{
  "num_hidden_layers": 11,
  "hidden_size": 256,
  "num_attention_heads": 4,
  "num_key_value_heads": 4,
  "head_dim": 64,
  "intermediate_size": 704,
  "vocab_size": 4096,
  "hidden_act": "swiglu",
  "norm": "rmsnorm",
  "norm_place": "out",
  "norm_eps": 1e-05,
  "positions": "rope",
  "rope_theta": 10000.0,
  "rope_fraction": 1.0,
  "qk_norm": true,
  "attn_scale": 0.125,
  "bias": "none",
  "tie_word_embeddings": false,
  "parallel_block": false,
  "extras": ["capped logits"],
  "init": "uniform",
  "init_std_qkv": 0.0373,
  "init_std_o": 0.00796,
  "init_std_up": 0.0373,
  "init_std_down": 0.0048,
  "optimizer": "muon_variant",
  "learning_rate": 0.0214,
  "lr_mult_qkv": 0.7,
  "lr_mult_o": 3.0,
  "lr_mult_up": 0.787,
  "lr_mult_down": 1.5,
  "lr_head": 0.00895,
  "warmup_steps": 38,
  "schedule": "wsd",
  "decay_fraction": 0.769,
  "decay_shape": "sqrt",
  "final_lr_fraction": 0.0,
  "batch_tokens": 131072,
  "max_seq_len": 2048,
  "doc_mask": true,
  "train_tokens": 654300000,
  "max_steps": 4992,
  "dataset": "wikipedia_en"
}
Each number is 128 + 24 x the weight over its row's rms, rounded and kept within 0 to 255. Layers, rows and columns count from 0. Numbers have three digits each. The size before them is the row's rms in percent of the matrix's.

# layer 7 MLP down, 256x704, rms 0.0873, rows 0-157, columns 616-703
101:141157104131134111119158109119119084150141179120163107119148112141189132124129086150124160123101127168110138124100133084133153106151122156119192092105142127112128125109125152115125092115124118078136129089153117156105072128113152129116109122164111136093126132093122
099:112122074149119129128107115189137168132150116150097120151132122123147123083140096109097132133142116116160128118129120117107109150097096156104103135086090126143130126111180119098118130193117171115107142160111150150141118111116140180144088097155101140096183085143178
096:142115105138136139141129149106127103145114111137144076132144149108112136156148123115102152108137141127103161126144157147120121131118157140146091170124122164137137103180144131070071147124106085179147110153125110146167099128103110127130118113109160155139129096127133
101:127104097133106200124134137103096122137102157115141131156119125174138165128111146105123188157154115145145158124093176123113131145159156133141164135121112129122104106118099180144114156107098131103124116136149111119088142122156172118184146109080123106117139130130084
098:121113125133102116136166092153114130139085082104128146142084136141131119065140158119120120154115135134110146093138093130123151135121151164153124132112135133106130108141198084173132133148112144088142141112089107122115149113118144137139152167129114081091158095151060
096:120136161141090128158135118145125122110117187134135111125118154141117108137155127129122148141130145102106118097161093113175144114089146169125173169147169120141115141129150141115106160131150133098145151152102103107132152112123117190113103166173165126126134122122141
103:145179154155154133144119140158080117153117106107112117134113159130125124108133123087099095125138105151106135114091129122093136099138039115158129127106106163129115140148109099145133152128115148126118098122178143098115125153152136119130166158113116136135092156116080
099:096086129151153145110168097156149152135110122112139181140149074117114154126104133161112160124099135126110110143108162119115114069162172151105134117154147141149108113111093131178171124117167131136150130150106130123155089171117154117153143156128152103115151146103131
099:110104152149118120095145117117112132121095132155135141096133147237116085113140141134117130115098128148133120137136124131134134127110094109126094113116117125134166117146091164168139067111129089120052168155083129140096125092183128168129141134117184137114150099142144
098:121103115142161121105159076094140157123153090143139122090108163102113184150131108147152158124108101128153097100095065132082114109120185131151085142128113152122153144118126115144149145135133081087153150168150122123139127131128106156138147147077122109136130092150162
098:129097131151151118135123096121133142143128134129172100092151103154126102126120154089094132134157150102113181107120134104142154096086100107132118144089187129118095140140130144095113092110077131100117108112130162091112131135149174116180136104124149119139147138120130
104:156105106089117144134099103120103100161114152119122128119126159104134140153150131145120101139170167112116108130094112112091139075100097141125125148104109139111140110151106098151114148099116098134138134174163112126158095115081122160131107124162144173098106128093087
099:141116165127150120129110115112134113087105093157066118084117116087133131170125088161112132155121133093109177131138132150115156111139157149123106114176103163128123114172124147131133160142105097140110118103140091119139138193143106112087151111155128154132117132110123
100:077109128136130115099140124136110147118114100113147133106159144132110105136090102121115150128131149154127076176137140184131147140097118081125141130135155152104139125144135114181118110111133133152109128136065123159106127114130093113158126126132145151136142118162089
101:107102114148116091114083175118112158100101115183113125150155162148139133149122117119119099154127129169124132156127121126155164102160146169151110174147145142109120124115120129137167180130128093127126124098117144103093156122170135129156141136123153143121131130144118
099:135126123084140116120119119147137146133145163150142155140128110112122159121117068146140180138119125139097127161158134113116115143157122130129154118146145127131138105118143196115130133164160145145084131126101176134083085132107129137162140141109149149135126093115111
103:120089143072109102097122139166110152123129135101150144124106135155151097115133156095118121163150122121140157146121149109113127113130123115139098119084094117139150145129114140122126157176140152177133114110084148112123108143138141117154132074113172149126087125123113
101:143121121119093132138153131136122132105138127143166145127166144122074127123141076146119114127120144130146143136114135144145148107147139113107139096163096107158097173164113149123146128118162142151111141121130146125157155137144110168123101123127138136148135101131179
099:139146129108159147113156155150147090147156097143115133105088148130159136117147104112142142091148151108152175141130096110140158150103101109152125128171096165113110135152109101131141179101116108155090094133067139127120129130126144110150137137103143081144153112145167
101:120127116092161153136140139117128099169131121112120142122182144151106144128102080088134131151133112122143150141138124101109105116158127090112125127140129148111155134125119152113092140137124170109152129093136145104134154137120093126146121124135154111136132144121158
108:144083123130159141142112144105102133131181186149128155114135167142144138074096130133121108168150141127121117100133214087136114157134099098134131162061126100153111158100161168107129136160127133130124145140148130161136117100146134119130173112197125110082095106134125
101:126071101104099092135108156133170177149178154122138140149130148128149101093159123115143153141106117109125123130172094097108134147137141109103100132160122134129089099139143139086164156100107143114122116146134153140139085136138168146137155169090140102125119128129175
100:140144153186095130131167133086126154097110157132150125138103088136185142126144153151129138123119163108106082151100130194136128127119123149133108131133118100157108119072161145146141092157129130110186100139151130102156114118088095138128132155135086145103148101139144
102:101129133129152171119137072148151098118155121120114125082162091143099123110167156115142152163122107132135105143133163127117120147117105124111105113162174159099174137137106139180069136123127093136110147106086122167151135102119130076116169144112116129144133111114116
096:073128101119124114108122109188117109134101066133175140124131127107130114107126092108141146146145092097102120152094115094110140155037154135096093131154168106130141102168072118133150076132137116126094172137139133135133122132120096135163085142105129113131130146152124
099:107146143153124115174129111143125099164121142165132125162119102131154122105102114089193126155118148118133138122136125117171087127113133148142114131136118163072122128123136144119098138134168188114135113077152117127141148154109127082129134049110094106146130124151143
105:133174127186123186148126141133147152140143167117114123127121078132074103154112130175137133153130152162144122158073167110116135183143104104135105133132156099110132129155081127096133122097129135153124135130104103090116138142107142104126143138109125161125114130129144
098:095050121140085092120101123074118144109094116144142172134147138113156084127130143148114188100100132113121091098101120132146108111185138156123119113119188129110168147127144098139094152118134135155082111123092163096126111160088127101138122106124121111132137120133136
099:137116135112121135096126137116111177151108162131107114129104134142138130123084079128155091119131107129156129115138121095102136098156198105131154112146115100122111107148126132141092123115112119141198075128082100112189136159162147102135136155104150099161173118128137
099:185145151125071133119100087160151124171131118137076161088131132145130098169115109138105128104123099144127164110128122130096151142077104143139138131132098140153124124120143143084137149159104099127136145147153136101118174170115141181121129134159154137175084150132084
102:088143099128146083095137114119105091098115135136169099124113096107097090154117114126098145085172143127097135146156155119117148169141147124138125167172085130160119134136127137129151156104119133143124112134111167078107147156089128171132163123153148123110079133129121
100:136091132153108143094142146104096194124129158137098181165125128115080157103135155127132112103135116121168142148109143113144119113165075163168185141089144106121139106135134177152149142112132124138144102117124106125137154084118149107162163076128129136151122144124147
100:101088103133174131111101122128138106121087185142150094130103109153135166125113130145102164149095125111191088048148129100141154125138152143103107131109165137164110103121139121138154101139142141126093117114133163110136139137146147175117144116137142097115148108127156
099:159171124112142130168113111135152116151131120099119137063127145139098144185172137077154121151135123155125150138115124126086147192173132115114123131161116082143133130130144109123164132133145147132134087133149143112113155128160096098119078119151154119110127130095117
100:124140119144144162125138107146127146127114155151140159130127120135109096132126174165137116139144101102132125141123093065125131172110118129127161139153120085145127166144119136089136143166134143127147118126137092156145104083146146063103126125109133085133118129110110
097:091135095107142161161140123174147138092129143100125176138118130141110045121120155142142118103133126124100098137188137172111143133142127154111122108109103145127115096067113137150132113119150106155142136133135162116127126102189132161124170131163122115157145115129098
098:181162128078136154140104146088121130136131112109132163173109129086153090120136146128160109146124155160171125126167156155133117145119126126129094107148100098134131157106142136118123087113104113120148113151124099112119102144134137161089144125137134097084130103110167
099:083112143137118128148163155175167137105150123131078119127104150130101128084133137147117146097100129159114180129118152113120127110125183117107110145099160118104138134094142103163147043109142177115149180120114116171081093137116140146102116101146065120137115140144126
099:136130092122109107093142108141112159097205149111181148055124179134161143170124110145130126129143148133109092099116097151144141106110148137157140102121115127112133126132104134131162146144138111155129159122149146169140107087196111104125133179150082108119077163125076
101:162076157107143153125156145140157127148131130114166145142141135147141114133199141126093119158119150081142138139186149128147122110098120133093127119117119157148121114151118133111105116136151175103110152102117133149097109117150143107090091095135106116106118091109167
099:141184137133133171098148161121110150146087107162129134079129132149153105118180116125129132113106095132112139110174154109129201158112124163142114140115116121122113108108102114112117129123139131083149125153090122158123141126152108124159124124143199121117146114135082
099:125108096141118134118094085162117136134131170135108088146114099113131122143147110152185156122127157146091112101125121116146122163146132104140095153148138130126141154134171168155142139132142114141181116113094175147132115097099131117129198130139107115124186131106134
102:129138132128113123125118099117109112147137092138165081119148110133137165149148115092117123129093135116160131138114116132137115089108142124157131108129087125057130144106155130124084132141137115100125127148158122160133080104096105132112157140117166180147097092140127
096:131134111122130075106119135121116129118124104148152129131176116121110149146153150127111172136110150103138133120129126149144087118111178126150109087142118098106137150099152148091131103087105147098137150158123124145178111171129091160167106148147148127103140124142142
099:145093143137129108102128140088126114164156128095157139100108126142094128136109143136160114108128124105128104107140145175109157111116116098145149129102146099117132122150150109130155154112147115129138138144133083070165113138137042138146097144110105135132149132119122
099:121142113111137139153113115124129120149122141099109125152110141166103085151185158159144131105154083116189115128133124143103099125114151108139073101162132106128184133124115124125120109128136142141116123114157139124144116144086134166160148134085103158095146157068166
100:136084167124140165122130135104144105093117101128158115133152150149122108130099151119151148129150145113098162133087170088146119058142088124130102084083120134061113124146114124195143155132155119098143136155168133112099127135124148104138119119130098109149107169163156
095:134112168168132180127151113112107133086137165122127086119107110080130109165153112119130107107140126164083132112127131116143123135154082137120148118130147137095096134161148084132141168200142147123154157131119143158124120105129122092138107172114158115127114115140100
100:156128129132097091120156114164132112124052120123132126171173095100117157129158138114123138094106125089153172102133131116088133158086115135132138151116131100101144136131113165136086118158099126112133124121145110098136088145100124107112113082178116146130157102132131
099:119129111195123163147122137138170147133126197131138100133129153136162137174080121103137138117135134137108164142065136110111124092150113108152148103094145126134158099161151102071126124141115206114152137137126110105124107138147150095126119117137133106166150107085069
098:109143112145126115108122142144090084113077163129188130179133148112114155115138120162199141138090126125140155139155106115143154119101097120173130117146129125123137160144106122171127109137124113126108157164138119139098132123123173087107116108106134127122121129113180
101:113082163123112123126138129123128115086110148113062146127177139165117118123124163126115106159133155158119099111126118136156142140110120120136131133135072121097143142139089117150119103169132147142116142136146139128141136158134120161161118142134155161113105136130133
103:177158144143115112175130128068105080110102108106096116123122166153150154125162123141147136143116119114153125152108149094121170137066110156150130095095120115159149139105136128082094115131148098105152157064167107108095126125141147117149120109109132137138080114115151
098:110142170103140119081117099115130122123140103103104152137129099116160090132128135132122116141152133082141152140106132176099149092120128135091128095126119095154180127164125110114105106142118097156096153144151127147131152149087134156142135163164120112134099118175147
099:113140126127119138146107131134142127132102106119150163130192114123123145092141125122121095155136108154110108127130129095070099135146114136160120118143121146161116112102157122131126102151155140132137137122137155146162144080130137122123111150109146121107110142160093
099:107117112100146151074144086135144115111149169125146088103131113139127126086126111110150158073092128122133127136116132147106171120090110129138143143129101116092109130100128142138102163161067101135186092119118130097142126127130144102094172152141158148087130122102146
099:138118126149156148084111130126146131134125117120140105187130117140134117147114185102151144128142165102126153093131186131173117111149107137170151138109142159129164134112176137164164137106070122119159119133156104118156171141162166088141099150156118118097126117111132
098:128150140131168125146109130137127093077148202126100107136137154138112102161138142148169087144118173093139105133132129088113124156075114091120158092157143097104124173117108121144127189164123149131121155132102134127114143143117165135175111139125143124122176121150156
100:145127129170140157161127150075131144112088137123114132124124129073160088142146081118154131103137132126135081137150106148132168098144132101132103124126132114164122118157126129085143118140137115147126144102134131115122086151133099097116136095172126107116145132104104
099:100112164174151107095147112117126136124148120097114116130148064111155113159153141111139122111160137124119123151111145111072147155170132121132120070137131108132097132124066132150149134137152125100083093091077129104132111099131125083116114124098096130159126128130123
100:134125099119126119148078117117109162095144110130133110156111129108126122114109158098146118082116133112153153133135113115120142134143139147159094175129158085121111183151169142151151150115163149130153126139094127152113163152170128130162132124115109175120124095172122
121:133138134108125087141109151148143185153098160080137109093130090195127142148167118114138124125163118099143136105126130134152167131120090136164125132147150151133136139154095171128187102161152152147125127126125118123137143127128132103113115124117152136174055137122113
100:136178107107083076092172049151121142099123156109134134098156122124130099172146111116170149135087173107141140156152129135101174134139124134113124125105148142140123176110157156118164136164121139099149143160112125165115115124138128127108120150085110111120139104122107
100:125104134176138102138131049127151139148152112105158141063119125132159111151090093112104122156116140149092146140167109163135133176085171189104121150124147099152098149122096157106158121128144154128136124131100162144095136110147127092139149100166108104112103135123113
099:150137117103100073159138134132109123088123091142143117140126146159097082088115160166148148114112158112125154154113103148153112155132139130126129150167091161117151137151131124129095149107133124142169106107057128140136110149150112142163138104143167138142103087130105
102:129161113150125141155149096122164165152123073137140139119126105132147161105114130149094172105153158124128128121132095127124123170083095141159126143148084077116133130122156083108151117142159122163151126116076102115121151136121183147147126109108128093118103133137133
099:080084120166137159138167148166125113132156107157137118120100152163124129089128095121139134130114094160080130108114145160153086104100127140136172107159123134155096164110110131136118121108135108126170112104121114202114162132161128107136104079127143146104124179119142
101:153150163097127147104152142116129128149124127113145123144115175084177112134186135105091119137115131103130099101098102141074153135132133127099116125158062097158138111119088153133102133162140106131102111144122097140184105100117121124106173128113131128134123096099125
097:116100100122146104118119125188155163101134156148119109146117100119144114124122118157128112113165085157140067132171178105126108128143130150114125155143136130119147113140161093111122111134067135185153122126110151122129115172131103108119097130120169158109138142124152
098:133106081132123160153162128101138153136173172147100092118092145155126080122175180097166151165111097059093087119126127128125126130139091149150141171134120136111080110133148129148115143173157132129128130098115110137111107141140131104124151114161153116107120121129126
101:152102141142115105117109159145204129113124135121141147123105133142138135140133107108127165159136130105155127121102179101140139112090159159158114090133095168158093147077129139137179102118130107123109166139123113154133146127130088111149079134113130171134125110132107
100:102133128152160138174121138117069128077129116141165129134126135138159127094121139121157127182132131116154111124121141126121151212118139155127108108161125118142143159097105154127111126081119106142126147158126107138109105149152152138109134132120156075117153126174115
100:125099152142135109110125127137152069138105064143110151136120123124123113122149152126162109152142084136120155068089188112139146145136135134119136108147134139111135164113131107150127110105146120132113112105143142165087174184146113078143107105159150117126129147140117
098:102139137165122103129163131070131134128087113148126100165146155144100137116115144158147117123128107118103123141142121154142111121146100136156131121119123114125159155147138110121142130092099135121179129115123148149160157115125117143083154111135118143102162138138142
098:106090113065109114147124147162104065119154093134160105176138090130111097123128092101173153147141136129155171108106127133107120117115171104100107129115122103126136147108093131154125112116109097112131118084089119139129111107144137087136118093134123138078120115106129
100:121122146123140094134149123137145152141169162137122133165141140117152138108113107124090103123128122087154158074139101094130126090106119118126133127147144123136128138143152129102161127144159182125146130132150130134156082149108084148154142127110174159163148125106158
098:126163107135096117122120154122098103162158119142167115111197129134149143127083111176176113148127104137129146135133149133084111134138104084117115196122134095139121113110152093130160107143116110162114136115135150166086154120114103121132137106087159123110108134110135
100:102161147115111149175089127138139114085153138133179137115161142139098062137115131132175144127143151090118120157134161156137162156100188124119147151072114144146128096127105130120111134185108170127126101161150162117109138107097163171145112150148102077160091118161128
104:107096127142144107091164101092097123065134146078125090157114113144145143120142133133140176146113120120134108091137117123121132142120138106114116089083135081143168192147143138089149125154125145172120092131139124156147149101128139100168129115109125087119156123146149
099:136077134132114128134132106161133141101112112107147136125150118154149132117135083126118109155116107137089105109145129166158082093112130145144164147157070083138110089129152114127138144098093122120104129149077143152134099148119076137077151148120129077136115162122146
105:112126130100128178145142172124098131162159179102103114136127180151098111126107107122127108139137130103141156097115138124156181119154133100140070127112180113152112080117111128170085139142105130083156152137101103092095124130176103110107145172076121114183146135097132
096:106099162138155086070117101124136144105133106141114108105122153153142138103119108139123078110127096135130171140090109100125155115123159123140127101126068116129128143138135138122171114117095140122095080098136127169149117134149125139121131117091115110134152119069131
100:178130100138131137122119145097150148121158149114150146123158093136132140138125135124155128144088113096123135140153138106127139110151151105113105127121101180157133123134141160110112093147149101111118076148121136152130103122088133155124098122114115107120120091120138
102:138135125130164163135143139115099143114129095143169101170139134127110102113123127094135130114106151147151138118153114140129128126134150135138121124156164149073112093153069116169145129150142143158148134113099150106124139173092122129161178140144140126141129115139168
098:157150127114145155115111115156120144103108143111119167168102112123100137186155138133128108163099138106110139122130098134163128132098114135143099119136148100138115132163116134129107170081126120130126120119151160070124088136120120133102140089139092103125122111106114
099:140157102127126144166140093116165130097114144112126112134152110066172116092114151161132139179179105131158132119107115160161132158122135190140137171122091127127102123157157086127170089167170164113180110124137153143137104143151111099167098136135150144136127148136166
100:156085100166132079139124165105157106123115129117112148135168155109142090097152125124101174153123143133122154134131141129136119129164163118156161144050141123147109121099139153091117145143136120159121141148153125087119125131147112149118095146117096117116150125148148
099:130111100060121140090130151104127145133123115119093076146097139154123124110152129111134144115121134144162171094093112138116128115163175112105116110121144111127130135119121126125153117108073110132161138128064170079104139135091085115141177149128113150108120126137153
105:127127130151120098148120113195132115137101106124136189135156105109118152112153133155094153119142160155127146130163116154100150170088140114097131156133099108153145169103147138127121171133140141077130149104086102139148091186093122132133110113059087122126135149146139
101:119122132107149141133149077109118074135130105125134123116134136172167153159109126139124149094078124134106094115148119108108115174098134122125139136127082137155139090109146112144128104163164120108124153108134116159108156143103151119133119163161105064102136126134108
103:112185136146112153129105151154151134131130124103127155142123122135117107161121121106116112123129120120156147129115169132133149153117090129155159141141106128131138119098114177146096104093116123095120123174099112090095153124162193109105106099090106104145067136159100
097:086165099170103124123119083109110148140131140137125084154098138121161083125123176124132122140136104179098129124167125096163117105110103136111110088169149138117118178164130100133130118136139083117111147107102107119139151174149150148134146142169160155109169162106110
100:132129106149135125171130147160112112138190098132127117169143106112145114131152090095140093148146102139140131110097150120138152127129067163143091092154146092095107113050136156176117136103142124148083101139173175128128128171120128131125146090124125112092124124133121
097:131160107154154139115176150156106114108158091118141154118143134123153122094128121131138139083098127114173131155123118150174140154130101107123136093153119117149143082125141128133153161118109145135118151150141119117131130118174151131123107122144140153129117134102125
104:113136121095073129131076154171156131103149119147135104159114167109114124149141150172134124150106139165141128132115155101146118125136106106123158122141172105155132107107149121080090157138124113151155144152140137152142124086116110164162093148122136142159091092113132
102:121108149142154126102105146131121162132134119063135134093118166136101101195133162139124106114122089116126089134147147141139169147083095133177120121112139095128121137109133133137119128155141111132132098184144100100177157139083082115134130093119142118142132093121097
100:152168132129121080156142153148134107112158112114130152111123160118130152173101109114162159116118130134104146130131110125119143100134116096121152182116121106119152144121144161100155097160142127133133106107120201146089098105090074164164149119104128175115145145134118
097:152085096141075111073115148127134079120134115147099127112096104118127135115133134068098122102082148118156167127098153124123116134084131074157113077188148166176125170163112123141129170155119134096106112113155095091171136132117178139151170171166151147126083114082177
102:119091128143129109103144084106161169171089160156164132098111093141174087142128128134112115171160105107109118144126133132137115135173107126106118084120141120180131135152151132169115135136121130145122149102097156163130141149125134114116163154152115099123142060101164
100:104064165122116155135159170133113139121126123089177121119113124165142141138114078167101116117092100130115117140125164141124138134118089174120187147123112105128126166114113104135094114145129206114121114139113150146094085163140149108159124155162091129163097178114106
100:100139132108117122113103144141135124102127157146139104182152140132149136180114124121149151088149182147158122113132103114095151133107149123091108154161129107141121092109120126088123118146109135150115164084168109134124161121136102136166137098098110129106109130105099
101:154177131155145090127117113131136144093148158148145075139130122105157102113089124155082169128157115144072123115114093149143149136141110134106133096136151139132142084149107129112091096160094083131137148125125152109122138151132131107092112127099136142086172136131136
099:125159091145140096109121125113128141097119117117155131137129156083094101136124159095101168169153136111131107117119110110109158129127072103075094126163158122137135132146150103109151152131139131154120136122131128107130133122116125136130194119111146164150130136138076
101:146112098167132155139139130151091139158079120130111086151111150108139112136098126065121132150133151214118132147129072101146113108132116077144159110105156096100097171126124143108104125131086123135149124133125114099127150132167151130131155146120137090121139122145130
101:158118094123112118104159107100110103097157129132112132157117121131105158197118100076126132163145124150118137128152153146084135158134098149114121147140085106131144120100164158145150158081120148145096151159117158131143120124144107130151161123160114154176145105108168
100:136165131144110109163098182134132130149169116154110115134115133146157147114179143107143073089129118159093118167109144127146115136117158094128128117119140129126138137149163137099122125141124126136092167126161125092130128171107158116132133100159113169089095117136164
098:125123093163117138113120130155144134147151098133115100130121119154122080159115174161116147128172092116124093084144069141098125082134160134153111109132119144120126104109106169144164107158141125140135138101166166149094093127127131119125171154168181170111148116118115
101:104150173148102123137147114101135153113142106124116101133142124115130121141107151126135136115168147136114128099094151113161099132114130118155179146128180163100097148113120152140111144165152106096157160107100064123118121088128117102128100143158129141105153137125158
095:124145126144109120121109128142125132115080147152130111129152132109157130121132144124145141169108167158101078106157134124165110112128147137157153067151084121140151148089105116176146073146143113155109125102132146133165130114176110108133181097115113146158140109143112
104:125135099172120143183115164117167136081091108177146122111080128101098102140130086138162135162105146147147110115148141146103126132114127129099142141084136142153087147151128082123098117124141105165115132153092105140136114122128119180161077144153148100120127167114143
098:116121117148081097138086117115109164149133152156120062152146154135152140124106173148156125166173116070163138138130129124112107092103131136146135141123092122125160116115131106139134128111164090113125152170110124118103115068107152162171127077117157143127136156109133
100:110121118181038119163073153087110113133103184128096119091145131140111120122095149151090125154144110151072132081130155122133135181124180143156143174089115105159152096177181108160119118088108100146142121170157122080137117083122119134120135142148117132163119131100116
098:118147099123117128153129153133136157135158106144109142126087120123153092129102147145147146143078157169110140148152169148158109121110109121104119132171100137111140091109143117098085157122144127114121116160150081111105152114119111141080113116147151106170125163201108
099:122155134139117163140164104117146174156091133105163127139092142111155147155139132136138125146167149134125101102098103125105140128128165112155164092124114109149142116134140117124106150145110118097132150139118136082143194077156096189105121100118089105157138079107074
101:115083109120086097082114163100134158146133175153131105149130136126089103185165151100082149110131133074128133068124157106100124180160134111155144129112120156174137145132150149111115099134125097147159111119110109151125155119107163123114145119125101099167145112091114
097:144116178034147085126138127143117110147140113121129131133119109097109149179129091151108100157115125130122094134118091118081093130148122141129136132138130146153148112088196092101151145141143133175114104124179146103139081095114140155097100102110135178134152174147161
101:164148099129188109091162130123114114147146121123096117093123159108113156141150090114074084146096096134147145137066129125116152153122141099150105153127158135097118121141100091128141156117125123157167125122158120074116103109109126135130109140117136133134119110146130
099:125140127117085140118125109117111142182115159130117132117132140125153174146116148131156114119125139094132108102149138118128152121197120101123105111101113100141086140140132116129166105116143183161122132113136100103123143107114126126120138145125148091130165165113099
098:121137106107116125128144107131130145138212120153106121166131111135133159118136150105130143118139114117123139126108127141100152147110100108084111141125165131148105130132126174103096118123115137110093127129125136136120124094152128123129103150173121085082155162114118
102:116155157119162118144143084148129129143124137105143180120161138147072136127120127107134101113144133113146126100125089061127129128161142079166088165143112163087159108148138103156108123108147101075183156145158106084129110112111088089148139111129111143103110171137116
100:121172114149104100164131155125149153102139128116085175091135125138131110120133114109169135156116147115091121127108137094125146066139115122138105114143147113190209122136115105066152144129153134139153139111129088094154128166178092096134127179142119120134121189146110
099:117090114102097099097120123154099115136132123072088169136139110134092118131156163164101130139153142115154107128127100182159133150141109119109110098115143102121144145144181161167199108111101131104125113141137092123148102097109118168085138125131158136159156144151111
101:105134154143109141136149116122153138100155138107155126105163120143149151132145134187153106111122140132122142128148142117129120101141122184167153170136147112117085134100125166136116127117090117167107152108132143155093094127121143133146141128095061121149136159127079
100:127137101098167097163098097138093091109132115116116138172121119119115143139112110131132144143140101131144176079120144083179145158140121137103105138119134128128106150140127116122127140133117156183116147113132086126114135088149130110160127109134122173115105125110143
099:129144122143116093161096150100140102189129107147140128169110120090123123109149132125150092169140123141141107168093086145099107148122104133147101137140106119127127151133144104110133131132113124109103117143150118087110126107123135116123140133141123107098165129134116
098:098099145131107106179101136124131139140137109137135129110124111134111145130110108092109164078069139113133129156146183094099131133141083160152118128103102097120063137122121131101144141093153133114148122114143109089109137152134144137165111180153120112115137146101114
100:118163170137171101152098164093128164175072126135158121158147117143118094117112141124124175147156168157143132100111104137125111149141054129115144119104124131104113063157067137107095104121129145133119160104101102113078121105106106143146142152133143115111143131144129
100:133146092105089109133147117120134155160142082134153130124132120104149126157131142099152110122127127113135112159130137140085108123114152102160134114123104098135125093117159092113126105126097133132178166094108076134122157119106152159164166090151102127135142102092105
101:144091131147107105124167146102112102177151100142169133127071104131119134101151166125139099163134134090133114134122139115143109142132105166102103118114112130114145131067122157109149139157154145102181145113111116146131116147128087148069093096079179123101126160092100
101:130159086160135127145146100137135128139129116136126173134111148134122104124140124141102111087156130133108150129183078117158153140104119125131146176139111121122132177082123085126136128164136144090105145039076086136117128140130121144104144130109147097140127123133137
098:149141153126113131158167136124096136150101137158145120129109126165151109114119152146128117143134151091123110113116164127120154128131116102127099121144087102148124143111135093093140158115078149150128148088140166115167135137117109122160154078111122147165111111120124
101:109140129130092111153098156125127129142122182132120147130109133093134101123117127114097169115113131140161094121143164107111119127120129128116117139140148098121149104159108213117166144115147130115131119136171119131119116151152159109122150099123122113110088139103138
099:107106092126126139114137104121140100119160096112111113197124134098072097115133129173132154183135159115215169141107143150083157177114150101122144152104148087115143149127146159133139130073155112109130116090142142104124144064139164163073109118161100110073124149111115
099:089096113109162133116107152097107087151118141126121108132140130157113111104113133152147104097120167112138130132147127071134107139172161092127076154101088163128084129144130115151155124111143141165108131176147127140086118104161130119140130119109150078114114133126086
098:103109162129119132159091112099086143144112162128155146113102097125124136140146129144159163101137110101139126156170094127124129163134122132123128104111111085122105146088129151140134120134180130103138139085139112127119116123135127112081139152127131153104158193119135
099:158115115106119114163164126155129138089153136151115139120133117099124106121115139133119136118139137155141112121061142129152103155132171113146097169162137123095112103116137093144114173109134099137088116124115109135123132162137144100087122159147130143110161096107101
102:134123134114107186143124145098119191175152144092133148108113141074159128098094142132106087099151131124124129182152145140118138149124116082176120136176071163137180139126115118131098161124084097139138147124169123125122122150108138089123158154076118176140118130150097
098:192132164169118133095147113116115169092148114127136122150142105120213125109126151127131129171137136136095124157113103172163113127162141129108122125144148129096126186130094119165138144127094098149132182151080116137115145159150097140169136114112075126162112174136171
100:155121142122161122106118138124140125082134153101102114154142104133154131143087119150139136093157107151108112124149110115083153131111112092098113129131124079156140181134119129107134133158132110163130166156152157119123091146169132107139128183156115115125094117107129
099:149142123098100124150076102120138101108043113135119075135124155146115114160154124139111169161131118148140171114135132168147165088128113136153182148165126122122121131144123117130100142119125117148147128140151147136148133086125183138061118158099112149141133163157143
098:137126151092109128175144096144115092120136125144075180107139172129129135143115156137131107159128128094131160111110117122180112135110116117113117120130166156141098140123143091151127106130142097139143147116127123088115114121102095126074057118129130114126122156150155
099:111090159124156095145047098181096111158133131107092106097110136074156099132118164157161128132092117140138137090119168137121150139127151115117175142121127138098108154116073171177139157133095134143182171143087132146156121098127167119110119115081146109108138157132114
099:117097104109132103134114129127175088143127162141150131066151100104101145128107102133174157110135146122120120148081122152096140077123137165111142120108154146137148117082169086144137118125113108125120087153161143146149078120132099143175116109154104136106127149133157
100:133099124141127098118120150113109126128128133144150144175114108119110144146110116099103141123139135117125165141136085147108084138118097107132137136135111124166157124111151141156129153122146123131130106131139126150146094093135059113143093117118107120140167116186148
104:115110155140125121124158096105162142101094130109131104152124158129075118163136122119086121109106144135134092144136119118120155101108125111140151132090119156099088142169127120073149134166114148114117093124131128130107121135133139134104100148169131124105140096141102
099:171156147143097131124121175131135131117143094127107148125115088110126136140148105121104151112120135162144137150150105150115152133140151158078100074143109135167115162130085135096092153102100085114126115139102106089139114117138105135147136129113149119100136117126135
100:094119128127115160145099124106111115111170118121136166144107125131136091146158132147209094151078152161115134116134127171124128163121126123063159109095101123098163134125104168122134081135156116142137086099104138125091172112133153145118121097164119102102114184064167
099:092156195107131151121153088142120129109123140116100163084161110146125121101123149139115091133132114097109116134164106102136147141122117146091107120134136124152156142129093078112144126128130129123105157135142136127124107165110131091074110149094159128144142134126131
098:184151128175100127125133136111173125124171117133142084133175166149111110093156150175122100103173105152100142174107141150053132141149138156091103129106127135154123117125123165130126119134155140104131112083125128154126140095129160146118141073141135153175136090105113
101:126135116127097154114110128090129148112123141160108132135092169124140114087168124162075139152198136153104120130147132126117127136095124104109103180115100102160130189163112125117133096133149111109099096127130140169060153115085111145148114165148158123128119168142085
101:118156102139147156137151132115143164115113142101133134142120103117122117138203149112121151163133129093074138138137146130104133084104137110131130125156133133161149133135095120070154093150103135125120127125076136162129147153107163103145146170136150144162103119140122
104:121126142069124131118078158169155148117100138077132139117151110103161130132147100122153162119133124115130100122139110122135152140130083161137130133154140132117096103120113168162124134150121148098115086112158107125122128086135154125137126140097124090105029128103130
100:115113126136107134123151097170162153111145138137151077107155121153150125135123133134112089142175117112127103159096161105118161142161115169123139115156144119124159120102099138125134094163129145136127124123089072111145165136159149122139119117103131121159136125134108
100:132084099181123152130109149143131110186145109131129130144142135114126111122114077096144115116121132134141128098135182067106138171154109133161112105129169135149163158118119099117109131164168149139129075155154139154095114119123104165148119128118115075113143122129117
100:102171119116127151092165100140155131154111111097147182120108120137091132118110143165156137116101105124139184161128122110129132095128107156124108108126167108109107178089095113098131122124095099135102145120127123109103163119125139162110089177105161097140115148145167
098:090151133132158119120117139119134119143092190101119101095123069112121106148121117102130105151166134129112098100118112109092107148166074133161084180133133126152152109110146137155185148138143065137140072104104101143096124097135120119125171188097157096100099120136071
099:154112110142108157113164149102130107141131129121138113121100092128109133103109131138100177149174119121145142100138121149117133119192119084108115121144110118113132168129154107113135109128089130141128160108138142080127119129128143146094163071172139174107111131138110
100:117136106107109159088141133092130148130128075136134165117138125091137089132110103134150184144143145116128158119109162120157132128116141145144122121064133129172129121136130169152089130121114151128144167114091185184152120100138122107150129106137111122138159187109101